{"n_layer": 8, "d_model": 320, "n_head": 5, "n_kv_head": 5, "head_dim": 64, "d_mlp": 1280, "vocab_size": 7736, "activation": "swiglu", "norm": "rmsnorm", "norm_place": "pre", "norm_eps": 1e-06, "positions": "rope", "rope_base": 60300.0, "rope_fraction": 1.0, "qk_norm": true, "attn_scale": 0.173, "bias": "none", "tie_embeddings": false, "parallel_block": false, "init": "normal", "init_std_qkv": 0.0322, "init_std_o": 0.0, "init_std_up": 0.0322, "init_std_down": 0.0, "optimizer": "soap_variant", "lr": 0.00338, "lr_mult_qkv": 0.5, "beta1": 0.95, "beta2": 0.95, "lr_head": 0.00646, "grad_clip": 1.0, "warmup_steps": 80, "schedule": "wsd", "decay_fraction": 0.834, "decay_shape": "sqrt", "final_lr_fraction": 0.05, "batch_tokens": [32768, 65536, 98304], "seq_len": 256, "doc_mask": true, "train_tokens": 277100000, "steps": 4491, "dataset": "wikipedia_en"}
Each number is 500 + 50 x the weight over the matrix's rms, rounded and kept within 0 to 999. Layers, rows and columns count from 0. Numbers have three digits each.

# layer 5 MLP gate, 1280x320, rms 0.136, rows 528-741, columns 64-127
460555482569449542465520538497506579488542491535516488575470560421512487498444487513451530550530485520494492467529487483544509497549547550556548433505461510536545484580438492503543484560489449
463482573500578501567504496490468548457426495492541433467492572460535500520445500396491512500416553572548509469559448473549413468487452477438476502374437524443522577478467499470519573475495460
554527458428498481493501494417558493419556476582400480523420389491523466521496537505495575509522506542447431447476470478486509469537585609457520510514474461495501397483520474543608467477482364
417546572557494581510456549496455470441520471475532527488510494516500468469454479542466553529513485579520461509572487420484581450561397429500541484568572489567503479569611519466433526460545494
602457565429497491429535464514460449523546570538568444477488509479527464568528429544527453484542496572487393507483512514525518471567461560464553446468458560486472572427540442472502417460537545
548461514494497503565521482499579527468530489501482482485619484514502501490491443568535618486429541499533449495458590498481533540533506528479477543581444485519358523482589532472471419446588440
457546552425398524554483454537515530531451595518505442381508499566592442500539503559392463534487500476459471582430500531458443530509427463562493487522531462487473543580450451430386507511492475
478454418482473579524480479557547450488433470451485548421433510374564431488563509527510429490503418552447472564495494587457392441447518498503502480520520544491501564516540391481503492499511547
574537426557530561497500553524552543525496483515423341540405518492483442434446432568562450403388481535488477460489590493548513519589474510487517460509518494501455435498502507414603478508504579
459571442503528429511440460504410500449523573471485435509460421495411539542495561500525507429464467503538424505450504594481461564586454488483468510554441472479464495501384523598454495522475465
431492417510541474503553474551628512482454578479466376478487554415439515486484467472499363453498547581481475515459469496493511509511490514529570540447425442502476449411478514502441524502456594
566550534497526519441612511576482550559483523503534502502521571475456570473476534470400507412542594480503503462499461439581515527571485501563502480531434441446528499465507513446465460471541483
475475481480492575490415544459471460537569444471597501513563487472542463470557536491491450503530617371453539450505481661503519539500474571600533468522480420453508534534470519534582470491532475
413467455576527548517510482531462587541437488507401506428532504527468476491391597445449505536489449505448549465464514479440508532542369529430518602516450444486454538434434582493600507484467569
591448506494503493482460496551574432460527475474554510371501522498443497450434433518523464476530496435577522625555516498398562409448524474478545514489506501588565511545520450488427492469525528
431498442437472459627414526560541381500429458537540376389469515421495479477559513630522497579450499464493546479407496535449474525476518461504520464478456445536416543559487619513544545528453475
492441492530508493581553575540529508525498466510531341570549450478503506503499522595445530484483471453484461490486516504520619499428578473469517489559462587472491483484523530513383498516521439
500473494439484558426463487381502519537502480505485555456497546503461565501465553577555483475443556504449435470433512515458471499473504513569392528531462496518521486525461539546527569479473463
538433424492559510487531447485498527517441478501552573463577492469604568448530491477490445488554454516442515535518512489382537492507496513486541519480408488466562472495480447607444471509559496
509530438482570483469515512382470456529484419482480432475548553507442513523568550465450445555539611563475573569606528532475426583447509541472491447463405541451429505496565480509504552581445480
564597522445503570532418583538481599466433439371503365365528453516482514607543486570466542485449537555383571517433489513448513473473376418493534538534499502552481465531457501506490506554506478
549465465505424551428429533391491501438488471509563399471556591473529550446501524422537500534464592455496531524527562520503476485553528541512525510483509495421509504488420496542443494546514424
472502413445548539494446538438440500548532484504469430488449431492445471573494579446605463463522561485537533574465654474464574455516465525486501466474494523471527470380489485531505473553527424
571437461482523559534495511481529553459446440568444472454489543463487511449484533595485440479576496521454476514536530492504364483453486590482434555515428466493509578543571495498487494463472403
506541532507451490488514541552529561581471523530559489473574530466529496439524540509421581384547478504489499568502518539457469559603506442473445483482434410457497506533432479583485408386458527
472504518421486501531513583429498525498574515452503439473491504485451544475459438559465492502510505456466489570501397472483565561428467472591578481506488561477468545488479401501554420530460510
506497482495508482531506473589515456507500532492460518452445570490530591552521537557461482365474540532550480504535524494463487531399452442508528468588470504571485455499469555525403495509424487
449651409443433641471580502483497468555652555486489528507429486414484452447385517479404521449510428501456480450611518458562581570552459490471625487557438460457512481512491564415516466507532462
488412430523539472485549500523435425535515528565455465496598430511522491495512567583528517529492487481507508448486496512531484558502518457519470522414495509551462502515584514533529548506465547
506584459416492551506469466461461480556494491523454548486462487522496475502349541487488482485496489492586542519453540540492583425525420542524487466499487503634563486481527551471635462595537486
551480449402439396438490479537460552516475390516503526546557557471595637447472509484439569491471459537502535470485468504509527530450468469551573493518502484525559551540440436476424480484439497
511476475532523460508485402612463412577551462434510488443436489477471483469469586493586566457545568514528510470451513521553496491476619489509433514403567557556548501466487515520410518551565529
543498479507503462495542496440491530512402470517394526479517648492485539535498555557578519503453488472488482472527540531516489523473573486463442507455506518532499435594598553491412482491525396
535496461479464488514503482528525616482488482481501585536483542526528453536440474542523515484572412470554410450573440505570516472463364556450465495502482475509512355424575453522446527471420469
585506495440501508571533519467520430440489493479556429503429505448439570536491465420550551451504517528488599462484575490592469410580486436510512441518485513519431477548500501529466500581606559
478476482555471480490531526468533455473543560525468527385495452481501505518374563505480476476557478553485495504521433494540480429499425468475527414533505540537563455530443539584499501505520542
461542460550536539435391465492560471576515474604519515604412408449536531523496497450561561463406583491514506516530460414477514498645483490434427418479500560424534379471532449587530443486447486
482409530513603618501547507566491446559428620539460427500528456478536589437540548471532499514438495470539579559438460532443467583541489487453650489484471414470502476545506513610489479478529463
454570478514481523496535512558519474434580508487475468467497518546490506483406583520512562579522525419550500468445511452535485532508525466565548534442463524489429550567553550369509511474434426
469489590489614490484535442506562480509472508499523475454532547542540567475516475502525452553422532501510456431443519507500490461455469503509553505577498467456446518496479473449414454488463476
502464439552497549363442505520520593527483500548491523561561560513576567593445539474525528450483492490550516542622525533510456491482524498467554476441599400468519491520532467549490503408432453
543525508477497499508557578592510486556514479574493499451381617505455444497531457432512539486495463527571480482545405540535537479433397528417486476477564452414412496515450444452634426515415559
420543527422486512500449535505410522576521585415395470561469575608535565543429519472427502536530492428598501415521507490562505546439491519440527594635573497526502523494517467446493582409482517
493394518459551450421473593479482528503474560512461483460470514533480416539597577519389426485396492531524491544512562536567458520534496605507520454527469538468583534515589491548497442534532493
570514456501496547508487535565478438473491472471503444443528576483469455538557517465488485452455555621469469457416496451542416521519466442545539522448474481423479491513400526518395458496539533
487536551468510492461531504430548472510627470483475360510649502531439394435615528495600521569452486488454548539510520535475396538528516483515533490608450441467493533513534496513516503511563432
622543486496478453528403515599561498468400474428499515500471476476458653414515646492482389508485434452534531525486464479416567534557512557475548487469449504471549501491409422516475517415592572
557453387479492492430503527462368447517551409480439455503541460534444461501510525548411450534568464521596451519455513501517525489543460516511479434556463522528478547524524486517468440431498475
497489517448423642633623549563650569550484544500366487504484533518455505544489536446509535486489541499546449576508525510454616460484404479566476423475471505484456473539485455415440508500499460
524515599502476435575475477527530513455477520548438386484718471588577507530398392480501472437587550541560448485429557575549536522526527410453519536406629422473543505542492566479477460502567511
448503505491526520528434497492455491541497537457499499527461552511480507543435571497502496520485435541586549454409562435484527475589400483537511541486471499559460505397524502511534478440549501
430433428466529491544530476553394612494455526546478598431528513430472531561466499483501515521416502454470451553437414536534561522567525424405441484505491496458488573552468517481499465523458516
472507524536495534367538567556381577530383561422469418533476471448488509414457439468456475512547449525614545474504474535466456571486525558419564495518413575495533564426432469471488516564475521
438449545410527477476539492531495515495488535554531604484504436550469560546477493434482606630458489563492504520523572467395515433676598538469497552494449625561557470492512541506474538493572548
468454541464515517443542532479442472485512535482501408538558506483462446486424407507555419514490577519585596555506552534520395549487434405491490507418485472572594409538527544562538429513531583
405429505485527493565529536450610431488474550407434404478433527549532579510522541492519494542495465454418505510522467368519516499450473533516424522517521505463569422549509579580521378631523467
508538496508493432459547466528420493607545502595426521499479478515632523550527515354489501530552394470538441452453521532442538407564443573474605547472464527385414492490490474507518471496443542
410557567501470463508491490586477543569463451506463487455543529409546482427564465605500466603491461604550406583471521559571370451461565515505538525527527481563433365505530523483495461505531493
446506494443485485509488575530458490477521488582546509396485468497534519458475517549533466461469527419466420401458502544517533448513600483533513513449404507532483573495438459530581455476546546
492509448471511502452584488520535485538599551519526515411454540491491495556459521524455543516459531560573469565479467532470405584471468542542458589402523520629573479476525569414454544566531540
504489614587558536569457438535435463489522528511523487498473478466475565453460401565471510473503516467487459519490459503474504495521549503477501454515564507580453597479522434542380447517572489
551556508485429451592461550541436555497476596517364632484434492493443471484414528445543596478392553452508516478469506524540550467491433492505560452531467485475589607377385575457496520464505518
421528588428528550438518492453531559548486521535510541539560496509528486561500557462452441547539512492545571574504522644484505374493507526501604439534494568463523513499528506539463407489539420
431561363475470485527517517543524498564509479482462525528555480490558463493529466459415468507478543585514460553466560607481479574582475465524501506511506475501518516496604496594489504458554476
402467458460564540559533441540510558458426500534498542459519605545471483393566469465522480540555472463515424478493561452498495511486534484531512422515434481489497570532473523518477510470489515
544502422589474509494338464528564483546484386568547462571464445490462578494523436566518494485518482559462516525464572499431445491504491452613505429563507548449489495482501501428407418496607492
443426500594482586485529433460478578470440506396434538479526484459417478468478559487548465491440510371539565404450498509504519482566427443490481458436510530516571545516459538562595518448531526
533542454570537514491514467507536497437490574572515590533516523521492471447490531464524550382516614500452533517510485560434508469381511559473596437428537391540566460497527563370472513470464441
443492424493529616483436473546452540581465471523447552547530450534509514468565491529409521481541574592466526478545542479562572422528597493487532519461514467629533539531672513587482484477458452
515521537493471557494512549506458392532600508512530416487519504470593496581639531536536536548504623541496476511442598486462527499609491500494563480524477517536584464469503530501383491489644483
517418475526536554549497406476439478522533606642527442453522497476524521465429486560560494510464481442491479503483434569465424516513416593589533498560560569581434571484433558504511527468538520
577537478407437474492453457502449592537494485512591603569531473493475395508367520443464569429519463494606528471492446506490453430529520449468548549428478547470464526506489537542395514470504591
501605548482483484526435552530564529477482409411351427516504533593504639518501445542441446410477488467411497438480508486473491400456490398422516448393522529536519520496467487529560483416463583
473507578506501537566520468407519575478521495566504449479575480485421537485542467447453441519493482547527435531491529565487596552531492508540541443594543544519453482518423412420549508413545473
516532586455493415590545528455540489488523549506493374542433496353445509553433503534390504474403452523460428475397440465445409533514483460498496492453484505474539503537488479466454406557550439
458461551593445561544500470469549486492594554492460535517482590454439481581575467503527474593490520564456529475464531540424461560551524468565497437500399519605392527487498485563516625620504602
468509485494533454504485543573455531516542432444476480510571577499435531505444516513532454537463557570491549460491492496437494543543507514516482465410528389499559491551462480501445493472455493
492512443563473458515474475498500510425404559427472498459490545483500512510539565555508614440539523460560502330539534478558457509441436478505501438525511515545532522509420403529571551465446497
523479538471548534451507531508492533479348505470476573492531536491541418527456450430496481436514455584439503534473538507478504447567494461486539508539489496522575519558551548537526407519540503
426533491489638460480540543448507517470514438442487521535421496506582554457448609468387567486487469462432512501527443536484438482415539534486515482448553510518452461544501478540494511488524467
556560598493464512480511551556508489530599502499570439484470520491449521534510562531499480506489609515498475358498448501425471539455539502466509543511529521531497436479463450532547502444501536
493477497415424504486506506462520615547609515461520564452466447528486512589483440419518534541517499541590451509481435484570482504576480536540506490491455482443557509511469528504537542531458625
460565509551516538545551582460561457514557439501468527537499498546472520465473484539489542471440515470617394526539474522535416543487508632527512483487470525468606501494513492538412509494514462
494567464550434493621498440527526459469473543552471428492480501456459492448467490367538532499536480468526500507462477496477621530504442514456414537504459433492425517515484567461535553485451500
506538480567464433544446432563526560436594503470423512551488414475466523494511460442581516464546463475522474512448582472511511491581477394439469448480455443548512484494501434506510578487463513
530451451464513520465500464564462468572505506418431513479494526538398450524490496583504389426566471417475416495432624462419462480453537515473469406413467454481575477519537524545508448517577464
469452506429599613511429510531439484531514528537540479461498484484469498473501479491466534524546459566555434395442526473404478565530459414528565491405512507582509523570534522477595559478487602
527561516411468569422488425461496562439620477558465474435464486399557579477567477508476546376433495494445508474516478542456495504516480457471488500492448419509462496501504617484541539555521532
423497499447495475548561447530496475511439432508508448454553533524464510509561470510420461560527512559522430445496477551472488556468469437448510486478458572458498501560541435494466497471496496
470532480540570583543525467543532495423500504331415477485400516551449442531494464457518554435443495460502419525497499479461555490477431469549530532469476518469603514576490512492508507464563598
494516441562478497583542498489593486444599583528546517512517489460433557486494535541515535468499512579436564515451489457479464491501429487498515514591501530467471438466393600467546474418555517
403553441465532512419483412465528482544419581443499496466498538528473383481441513502527534399443497530394546514535588430501476612507474475456579444514540497444545548545481540665584514424415391
489419417491442508481502518436595556457453505566428412490465545499487539525501479364457552475397505545491491499500572480355568456542474517495541506475496544491565541483532499453547422489469492
515566503490443518451467524412479457503434488478504498485494494503508575546421500524578578431486527500491429465562503379509559385541492469492485471444419529418613516449530434471473543478454413
482487526548450466519529536452562527483525478449526472433527524549545473411506494530548482484538467529517549460428462594507479434465484539496609479442484474468592519604484534479529391445442430
569511510566444475538491499412518458530491551595514568495424513508545517533470534528488478517464519505504549496560402580519481535457561502598429569537466595502477515519459473562491512429502488
539454479527569533468491503469567541618526510576541483467540476512503518449491496473481424363563480485585461535464539567402490449488526488496561492475511501413508542555344520461531528435458393
439479498530505517510447602534565513500472480420576553453501474524499572572398465488502494478452467516446503483635495463570568609523486525525526474481523484534482444472509490413480479509511512
474570495424489551478559451518518476427525464497540453507517464481456485414496481550555442446550449472547476559380487502568491454522503487490414464606530585566539526593506573498523439451440483
424443429437441465435562627581593574494557438517492512522552543436468514469415482488566570559511444462524469457527544421497542547506487485546561498400512390493456484530520490468473517460522514
549511518468507491557405538464462492435503516530572506375440544500515485574469461608472462531428492585510374503533410503565558489465345512479497563479565492573507558389584446494526482421506438
576613505396533480497530437471517523596582393499503541608506448483466513424549533525530442538444502575519570463448397538464428512603467447463461472503437459526475509500475460482584517470457464
483568598440502493451467467559441604579527542462553573494565547423473527451585480434567516496458484503490425517575519498541505531530506530455493486551476462500558455440622512591511526552564533
559370561368554528546547575482491525621397480435497444532471492430442439520571469524411525452508468533502475494484521590430516559420475480473480510533533494456489462553426520436524440590465545
526440494442504522494389568535487481582463418540538474469433456495583522599433486501442509404488535503386494512377511444482482418534506512571506482511545579541530512471511546584502418455422561
532486508508561442507476455470584507550531472483553528476512507649446527535624496551554494460570428492589596515522582527408535525484548560493546526514487507472527435455466521416462586455464520
566444486527595492483490536509453589577479489528518467530459539541497452523518493458490456419443507472524577511540468587460511612485525539478498612546476511523510554490439558442617512525380568
491599477563446504602521393491521535573528515542626495490549429389417382491551560513487525477533562546486417478516533557355533527482394533460481475546521518453516466546548519423542488558493538
515527487521457462481561503483539411487502502484469484545518526542502465505472552501451581480494537601557519458466469537473459508429514482441511535566489465481510556575549452517494527498475481
495499518544493433547532552551506547613559475427549422365534485548402546471545523604516424505491503528528523448446539469566496461514361487459510480496499561494551532649430576482597404520522506
543529460439486468517473591540517427557480601539544511444574499470482469458446486552477480528534511496504482521392446560535528482499370540596499423463384458549517357513500452515555539438523466
517521451532547392548493521502568447505456478490467533480493607475580528533551473441503460545559573440412446436488518438449537454579501383463515428455479499454453521475470559520429449489529486
516527480461494558466549501488491530506439602477599522388548472505529488548605461526520509570472538470504520435472531502550515512476514513534493528490369590539600464544579448499495442450555522
439556575451475550492565429452540525595500471526456496480526494391494501607516468496493586477595467475513505471468516464466604426475538415511453480495454529407574541443556571498517585453590521
509562404528491448559513590495429489591519480403489443549458515491535486570517513469546474488453514596500555486576485525520469453505478566486506527464477414418494438545453538545511466529527505
440497483540585440498471489507513462446480493483509502446451544547442488499474485503526596535549464533439487482527552580573528509568449501388414447463523450567497497570470516461430409450447574
414461501392459511491602476452514486409480503439522560445503471513461578535445485492522470425462489489503456600455553526482552541438444513436556463428480522503510634485411562547470475571446595
456511435475553448510456466504532599485541501482408564554487483557519496436432496471623520453431658478642446476529465464487502496443469492476436535557504491512514441424502463514529502407439521
502495526432448541506486497477575581476501413585497616481497499548451496479520511475552570483540561564531486550466501534481432525606510388518540547510445450467464529513429479493519531403482500
436485490435468522506483484522516519439510494542429470530482545466487536482561571483579531459471562553485531432490509455541495581532466534438476476566460495468501582453529507492428509487534480
562575438502470456532443551514575593563483506516398539456540525575489573528440436472505497419493452581472473486501543459442519475507477498450538535512573450537557476531461562545476514513505540
509506467467558543537511572479494523548498381440434528426574570439511437405455503406424654479443466529483545497575597475455571466499484522531531427489479583531544549527399565497508586483444562
454485486347523564513532497460393369517490458465499562495490528508518456588536408555449480480454503444650521472448442490561454490545471511470450565450557587433503526463467511421531511376513604
485493522506551528604477449412427507445474457528469585474494534429490512511486479600490533540386589567536525537569511531498526521553408442472498587439596445481500400495408528487529512583386533
472543581458501551505586513525458390461445388420457590553473492503491460516486517519477468500473430563595481469499522617483487483569494463534543520429430506637518575509550476511555474510590434
532544475490568548464490562385451458444481485484470551510487549495506430522420440405481415565513535505476566533494526493492442433456527493449570513393536581376563599545481461474396469486529458
473412486499488610429534414516482384463469466542407594541533511345502538514480477489405490462434540521507463482478485559502484426520428572535470580475450434602495519434585567551505511566557494
481576565473510499616522573453499507555503497479477435450492528493470458525539580472433534454434510444511510541556506488393566503510494428520487505468446450544501453521506533483584617507518494
494448484478496414434514477494500522483445525397511548416457516455490599460514552478464542542516535544611487531386474425482487425445485463476423537484500428483495443471472452523425433517519474
426460566540534559452366536485496493508448470435541533483516503570382496480541532426442344507435532493513436547503573498596556578581415576580537470457482553475474492504449495474553475573564516
551505472499481494501442456443508400528465523482436535492581526483504619507555523533481497451525416567575339442488484518503551497545460526467513507510566507565556557490487556489470518503511518
506467497493466469480412531433519561556442516591474500475547492426596531524521529452622473510514468522492485412563494443510540493514520435523512508512523485520489433476493544574461479522544462
445513542501514524622534469549508419497544513478609496460548457473499409516458504492447466525553476511423471417548415482430469528531501538475535480476447536465509588500486516425508475545546450
392470489528585550541486580393558608456458511482413535500517573431557521519496510558408512512487484505530557517430477462456460568499413475508526562435551503439507490531476429372510562468533432
573541534527497542420439417589453464421499576531492498419524531511561483499512403533452501388452522514502513451585529486538497516487501429453540406498420525503543529501474592542477380467522557
514559509492450452527490515534449510559514528471491494416555555531484535500566552472449521509503515589461536508416576517492442461474455479477564482497394512461532509502537490471456443434514553
561476463583549477414486523434454456487384534605509501512598572487581540486487523564542467511507566477556466423560518469479520521532432522536528475538429442584435490446536583598430521536506459
559509529583526489503453479483509507565514517471530401452455454480480455480538409563499518460494569545569422541502458528572460558508439517496537506579541490500561556559487452410435504510483498
534492477558518445550521569500481440530562543590474549531535537497522504449498563550480427464432431414367486434564559510525522468549550506480461462421481399520436451537474514528538545499495488
494497461432472529543479543533537400529502527488450454497538488514515512525435553498520527411456523515483448461570455535532425564495472565539533430553545467450562637387549493530520504500569543
528444547424542454593466475528401441586495526517518526539498509470491546541512534553442410350433492523592505533506545498575498455547480457470522494501563501629484503580435460462539515467467457
477446496502489557543520391518447528488476490464516514399553495463485542522520554494452560539463490551612484481487450585536470596566466491546598504506450493497469464492569576494539506586490549
456546537475420542491552588456402433566418510467508541514562416445428474492489528465556495469484553483512609534476471549501522466579496513472564442547522554515490521524483511427412518541502556
431518521519494486564505510556456462514478441509427480506478525483446482485521402508448462525482486480451502403597522518526539474513602453596591532470562506602497492529502531459500554489536546
406498519593497531520418471495599475520479588494558453533537531409437565420502541513498507444357498481479539471491451519488613518452468400553541483537528553515509544468463585510492591500539512
462424455485490569584454558571510488471462534502494482470517547543418587507416449478532557527479539636472514432491519565425462477505492450509493478446505517480503522526462408536570570523564437
462535466406561498563591561544435506505519423491410501518454637552473520453418565464577556530484520484514518402455517516435472464458439560550455453506443466499553481561520475517458487470445558
532478536406564596488532503524517474446537528507482429494513479467467479571441552421518531534452456478509464452507364519466498421477457571403472514428521397445539414519409454465440470506456508
530481527372500551471450506506514504562512538466489496450590459535557490548447476519457561518509503476588473363521573518489587509524461442489511408478477522457597571489481458554559418532467403
575496484440531522538524456457612424504465550424491510471531597532457557568585472517473525530478505486478493494453583505493541534455521492435526544438428401424540573513541565531558405556541516
493451514449556456498422582474486477534494488460532552481586504451525532412511565440513465477459462456536520498426464544433449553504514484534585446486437531512498539506523462541477529493503482
554429531499431546498518491506527445524561529479493484498478607494450496497600644555460495506477545581468480399503637470504502391518517504557462497478450520484500489457485467509578511528501540
521497471462470536476486517513504453511506471462453458487568488515552475464520479457390496561469584501451444427480459484458563405589505494499679480497528485553430489508463427496449504460572550
527473532520476488636420542489570476538438482581449589528558478577520503445526490498529493507444486422502531423437543466523490611438506494562641509519511533466394618561528484490510528456484468
498558482498489496583472591423417440493496508442398501526499539605425504491462539437455509421431465557522547446461528561500494420413439412520472500474442533432477441587571496471551479424509481
482471528559519540500629552465536522461451485466515567386622494522522603511474627472512508474539484605498520480511553632494527469431402471504511495499572486508545554591486587421529431524583593
471645467510493491527502588467479496489486615455457474501516487618412405520524526407473450489536549426459517549482410588527499508352572502426553546505539488444496553472488497497584464591499430
463565551462496488437458527503510591448489462531470464493542482559562476453542498610543552566559522545519491471468461460534551453537426555440488485529521468388488530562479501460536484608553519
550487465467570437491419530462452456447506493545471456506558581526496526547355533466549393535429519483585575539512471470508524468517455590496546488560464387431562464506476457512472522472539358
430532442501550493545528565485508449471524513518507487486491525562572586477435422408581518576478481511488493458542459580447475582521462562495435507323482460485612415512475498511516499526389517
573534487479570601595507539455489448462568496470568520463469525450572414635491487392511579484451502521481629568416560467456475483620427534484517575470459491489481407526442500493485527509571603
494451517503439541489541522572414460448574462426486556429548515591488451587407590399440472469551514507469508534416499582505470572485411420496499459489481440383445459523468529472415564554509474
594520555466475509444490491503435460523519517364451429550450573465534513489492547477562445381527407490568626503526504543500445544514501496365494438546513584528594480502445440486440493368474514
462527530475462508530544450551551484496469505587469542453462460575443512487599550580522482544439505539567514481510475496500449470409543577532484454532557488401532564544504477399440521449533529
472512504466492489491499506551596552487515433486468466467510466526531603525448501472501486526437532443586517420530507401530529527486480520507538516457436524453448514443391479539545427534441490
500520601479560442525573563429516518465520533532343518550466484477564544513483410436522554571469507518521454577444512446518618560491463486543578444554549417483486451541497466470472430422518475
469583544500449510527497494501474499483483541515493488540551513532488493586476430485423502454482458539493583523476493540437530477452489491498484493520464457442557536483433496469532464440564488
443521497506572539426505480629429526446525501498446534464466591527410512511536516522427456523513447496472483534519514468585485458465465503439471516546402572417547535505525570456518493510454541
534473504436539507439486507506495502543488523592565504502538531416487482531534567478495496597512499515533466547583532456500464524554544498451518478472519556438422499497336494453492532381466456
497550546499474560501466498473552469505467501509552621532467540473475514480564484478527495459439464514490507473480563472470510499560443416440527537511479466533426491469586557481544525465523500
460483516504408471481524468434510447424470503445485437489501477439498511458505524488491577569503489525515451547484529473557466441567478417520569539522473538499435473552535543402457526440533498
486524562483537519550471486487569461553522424477507533435535555509379552612651519465516437485433519494486526502510480451465451512569401458461470438510466568511513562527454568650536474482476504
464493548502486405458569541518552525518523460451489421526616455441599572417564524489502440485484545431495588548472531534536508511531586507490567572498420525497474521396498537444489430464492464
517592469514493480553494475507503503511441530542521557542426548427405514578585446504492495475462453519444534544520514501534553513533496512432495470526441532593536553473500504646467619542505493
339485454479465553495454541483496520540525533515432457524333420453423502527486504608568593441569507497445631562516504479432462552631448489435449506566527531548469467468522625557484463533540552
529484426493576596487363487526452433546491526407486538537465561484469489545525497520482514590469550538347587519470498494526503444452565554504468563501512508515441432438475438477509558565460419
517526534466513562548497554449489475530425488518465515500425511569490527558534444518486450523442508407525458504545502434534549492522492538466569463519480499504581369568519498468465443527473478
492524468522326549513546580474420509487548578532553582487523518532458519539546577460586524513461545486506563462554528515588487376502522539517505546422593426496442348533515550544516482535569584
419509446400574554549416494471453440484491443576517485523497593604509508523588463478494470529508529494530456556430660593452564344521577501576487556449548518536417504399405472579477495457499542
484474531402495577618406478515417508508497551507526512578484525528482452560525514474515391350543517502556488398444543529497591547585436462626496517453486492566475575497459455521494480447473504
532472535440491499525461522498471403564491612546440478492523562458474491509520570511398535492521492510485447472539457565552509562563470496508422443617483510592505539482494539441500496507524509
446462482506539473536406451497533500539441410520517451458527495567475515537478423518536474519465545507410516475511484497446456564508458459438375499471501341456530456524501455561472632520426480
433493466514496493628400509563530514503379483430481440404455519450568528556467499423463560534527466442493523507505521452399501421444542543534488428462480536502394494475519495499410553521558484
466532517488537467458567554509535438507529614505492541515547488510521492520539512538572433441448561492520479471451593443500393458603543468550509522549561533540393508472546484576530516560435567
487511396484542537441576544560475518527582539479429427407493477520415530511458580463493461514448537531464482543443492531519514599510593469525520490557605513568536490510519528525474465501531485
471562568514552444532531482452545669469536562460484434487509576480505553436546533592545510533486547494539457538591511501524528518492485577484573477447515442456481553512529538433561452546396463
442611503540550467537457468495512490437532543450435517429516604514501365435487540479517517491455517457506396463472566445435472492531522434393489481484569587582524504564477465525489553512380504
455582454498518492507558477588595462465517610506543549518473522545536457505422486497473471453506559499491528415547430470473561543533532482495464509502516397400525449511616616513496373483429530
566529457498464613540419495433503482537479542509506436482518522580461455549488538546631495484509435521498460507346561519533435415517534451472585441521520474468535465547435554603534489499512515
502437424524541459533534465549495542527525449472507494544601487443441537430443478498511429546412523575511453535448495474496422497530475464479389461545440422503483516428533485571565552414551535
537580620440523466486471509391600498512529581438484506564459537457526491533521528532466436447425550509461582481489526510507543529463441498453531412607540539513491466527461524497477521601515476
527445463470551533555490441539502478474584419431477495436571420493470559487463486530548533420465528531436444505617540554527523482475470463462547518465607458376504578481405498527567479460498533
499469454449523527506455503481559528524519531443489474420539545493461532469547511483472479496524471559486509497509596531447521527463441510464567563485510458461499531535497508516492449501559530
401563476463505572490513470502538428469565511515551590521551486491503457510492474510542520542594430532467459619440465490348453538538553429507485479575541474509436588460456495616441499542510491
494445448469498543581489530560595549497415496543578506518406535459492473447515461465583468515558489544519476484463543595479518495459509463453597506424584512467506513607447523472555501504424505
516388496484523565486585522458471532588451479451500571565465489533466574508431525484468522461427472464548530452532622561518516556504477525512532403489580510611537453529459496413589419537558498
504571537437519606453524544543442489567493473403432448470578585377552456440501451538613502460520540496472465485468557449424457536593496615457482515454514529449490465542510513537463460483501458
445548481413567522490451455520478503494465451549509472517545576575415555454533466504492503527444428450522515406401588563480560551554451475571499464583581451414524495526455441503527454523494502
531558550499522515441489422554460486541454454459550505518457551475489530632497476536565550540532570486492517496485515522489464521486435447582569487611541489454453469524503531520541476545495572
378559485400463442477450534576482598524492454415507389500410573494530480620540509403435441457523453520494577572425514495514503458561429436598553563550455514464560485493575524525532506532689477
539535600420512466611501520473549576477452518433577485538426584573499523419546497462499460326508494435488545450485544542436533484557392389543532505535511468422515485495462463524523427491529480
518568490433564475517444464469588466517437472460389446511563529594515485523537433469463507476447475507477534568475487468508446549493500597462495549532488498509574551418496479575503534543537529
525610448582490538497498501534544467475511520461536429542554546500533540447584533464599456621474417442524493516464398451415523469452537538585553483570455531515577487573531426547491469597606489
497458615453558369480478518642467470422525522532495525403520520499542551532538497507495533465523472551572414581560538542512472520474435555517562435583462394557453447517473540585436505538493504
508586438565432464567524425479463451468467592568480556484501528534448404472554530563469498478565473501503460494476470482448553494461474509519460461498489522467552536504504489421495472538487475
614490412416503456453572526525458543597438529468460485473503522536444441460382456521518487413508512557530557553483485501424563445534531543501554485590529455491533469590528486525519449518408397
524494452454573530512539551563525534500561542446382522452515486482501433577406418513393485480535563501530423551404603494473509502435502526541465488444478436531504447514492487528642524497526504
541503403501517617405599492498447440449507494598483539410487569506512412460498539494519501507453612519489499580515466494551510386501474541517596444488530500544430594528408527550417456476521461
560464471455520454522555553487426626486525461484506525466504434529497504561594629537459471550540533495453504484520528479612490519544456556426598651533462491518533479488517504551530495527443529
451428481515487443491422537587542378474599514549440583583532592455526489516459577550473518442488425539521373467539554500474536470534524522528582491557414499465467480525518534527518440516520471
461484414519476494489459491539433485471446443405410553491545515474493589567598495567429464586477509572460548424555548518530418498502411491510448522561439466479458524468518558560569462505457532
506543542532465381504524567473472461454484444554450549448496510584563489491475467490464465488486530548503452513545527468419472479537458493458475510591503395423559473503469463458454559409462454
576569519552473472484478448488451487450539447431545488536552545541406495512461398461513509435512401473467538537486561545489571461450445461531519478482459515547501590439472540547449505440519537
561563523380583459495441508542435418517574606503575536448553507534592517474419508502515436577436494528586481437419528576515462531476599574469540562501436476442556533488515530468436500390497431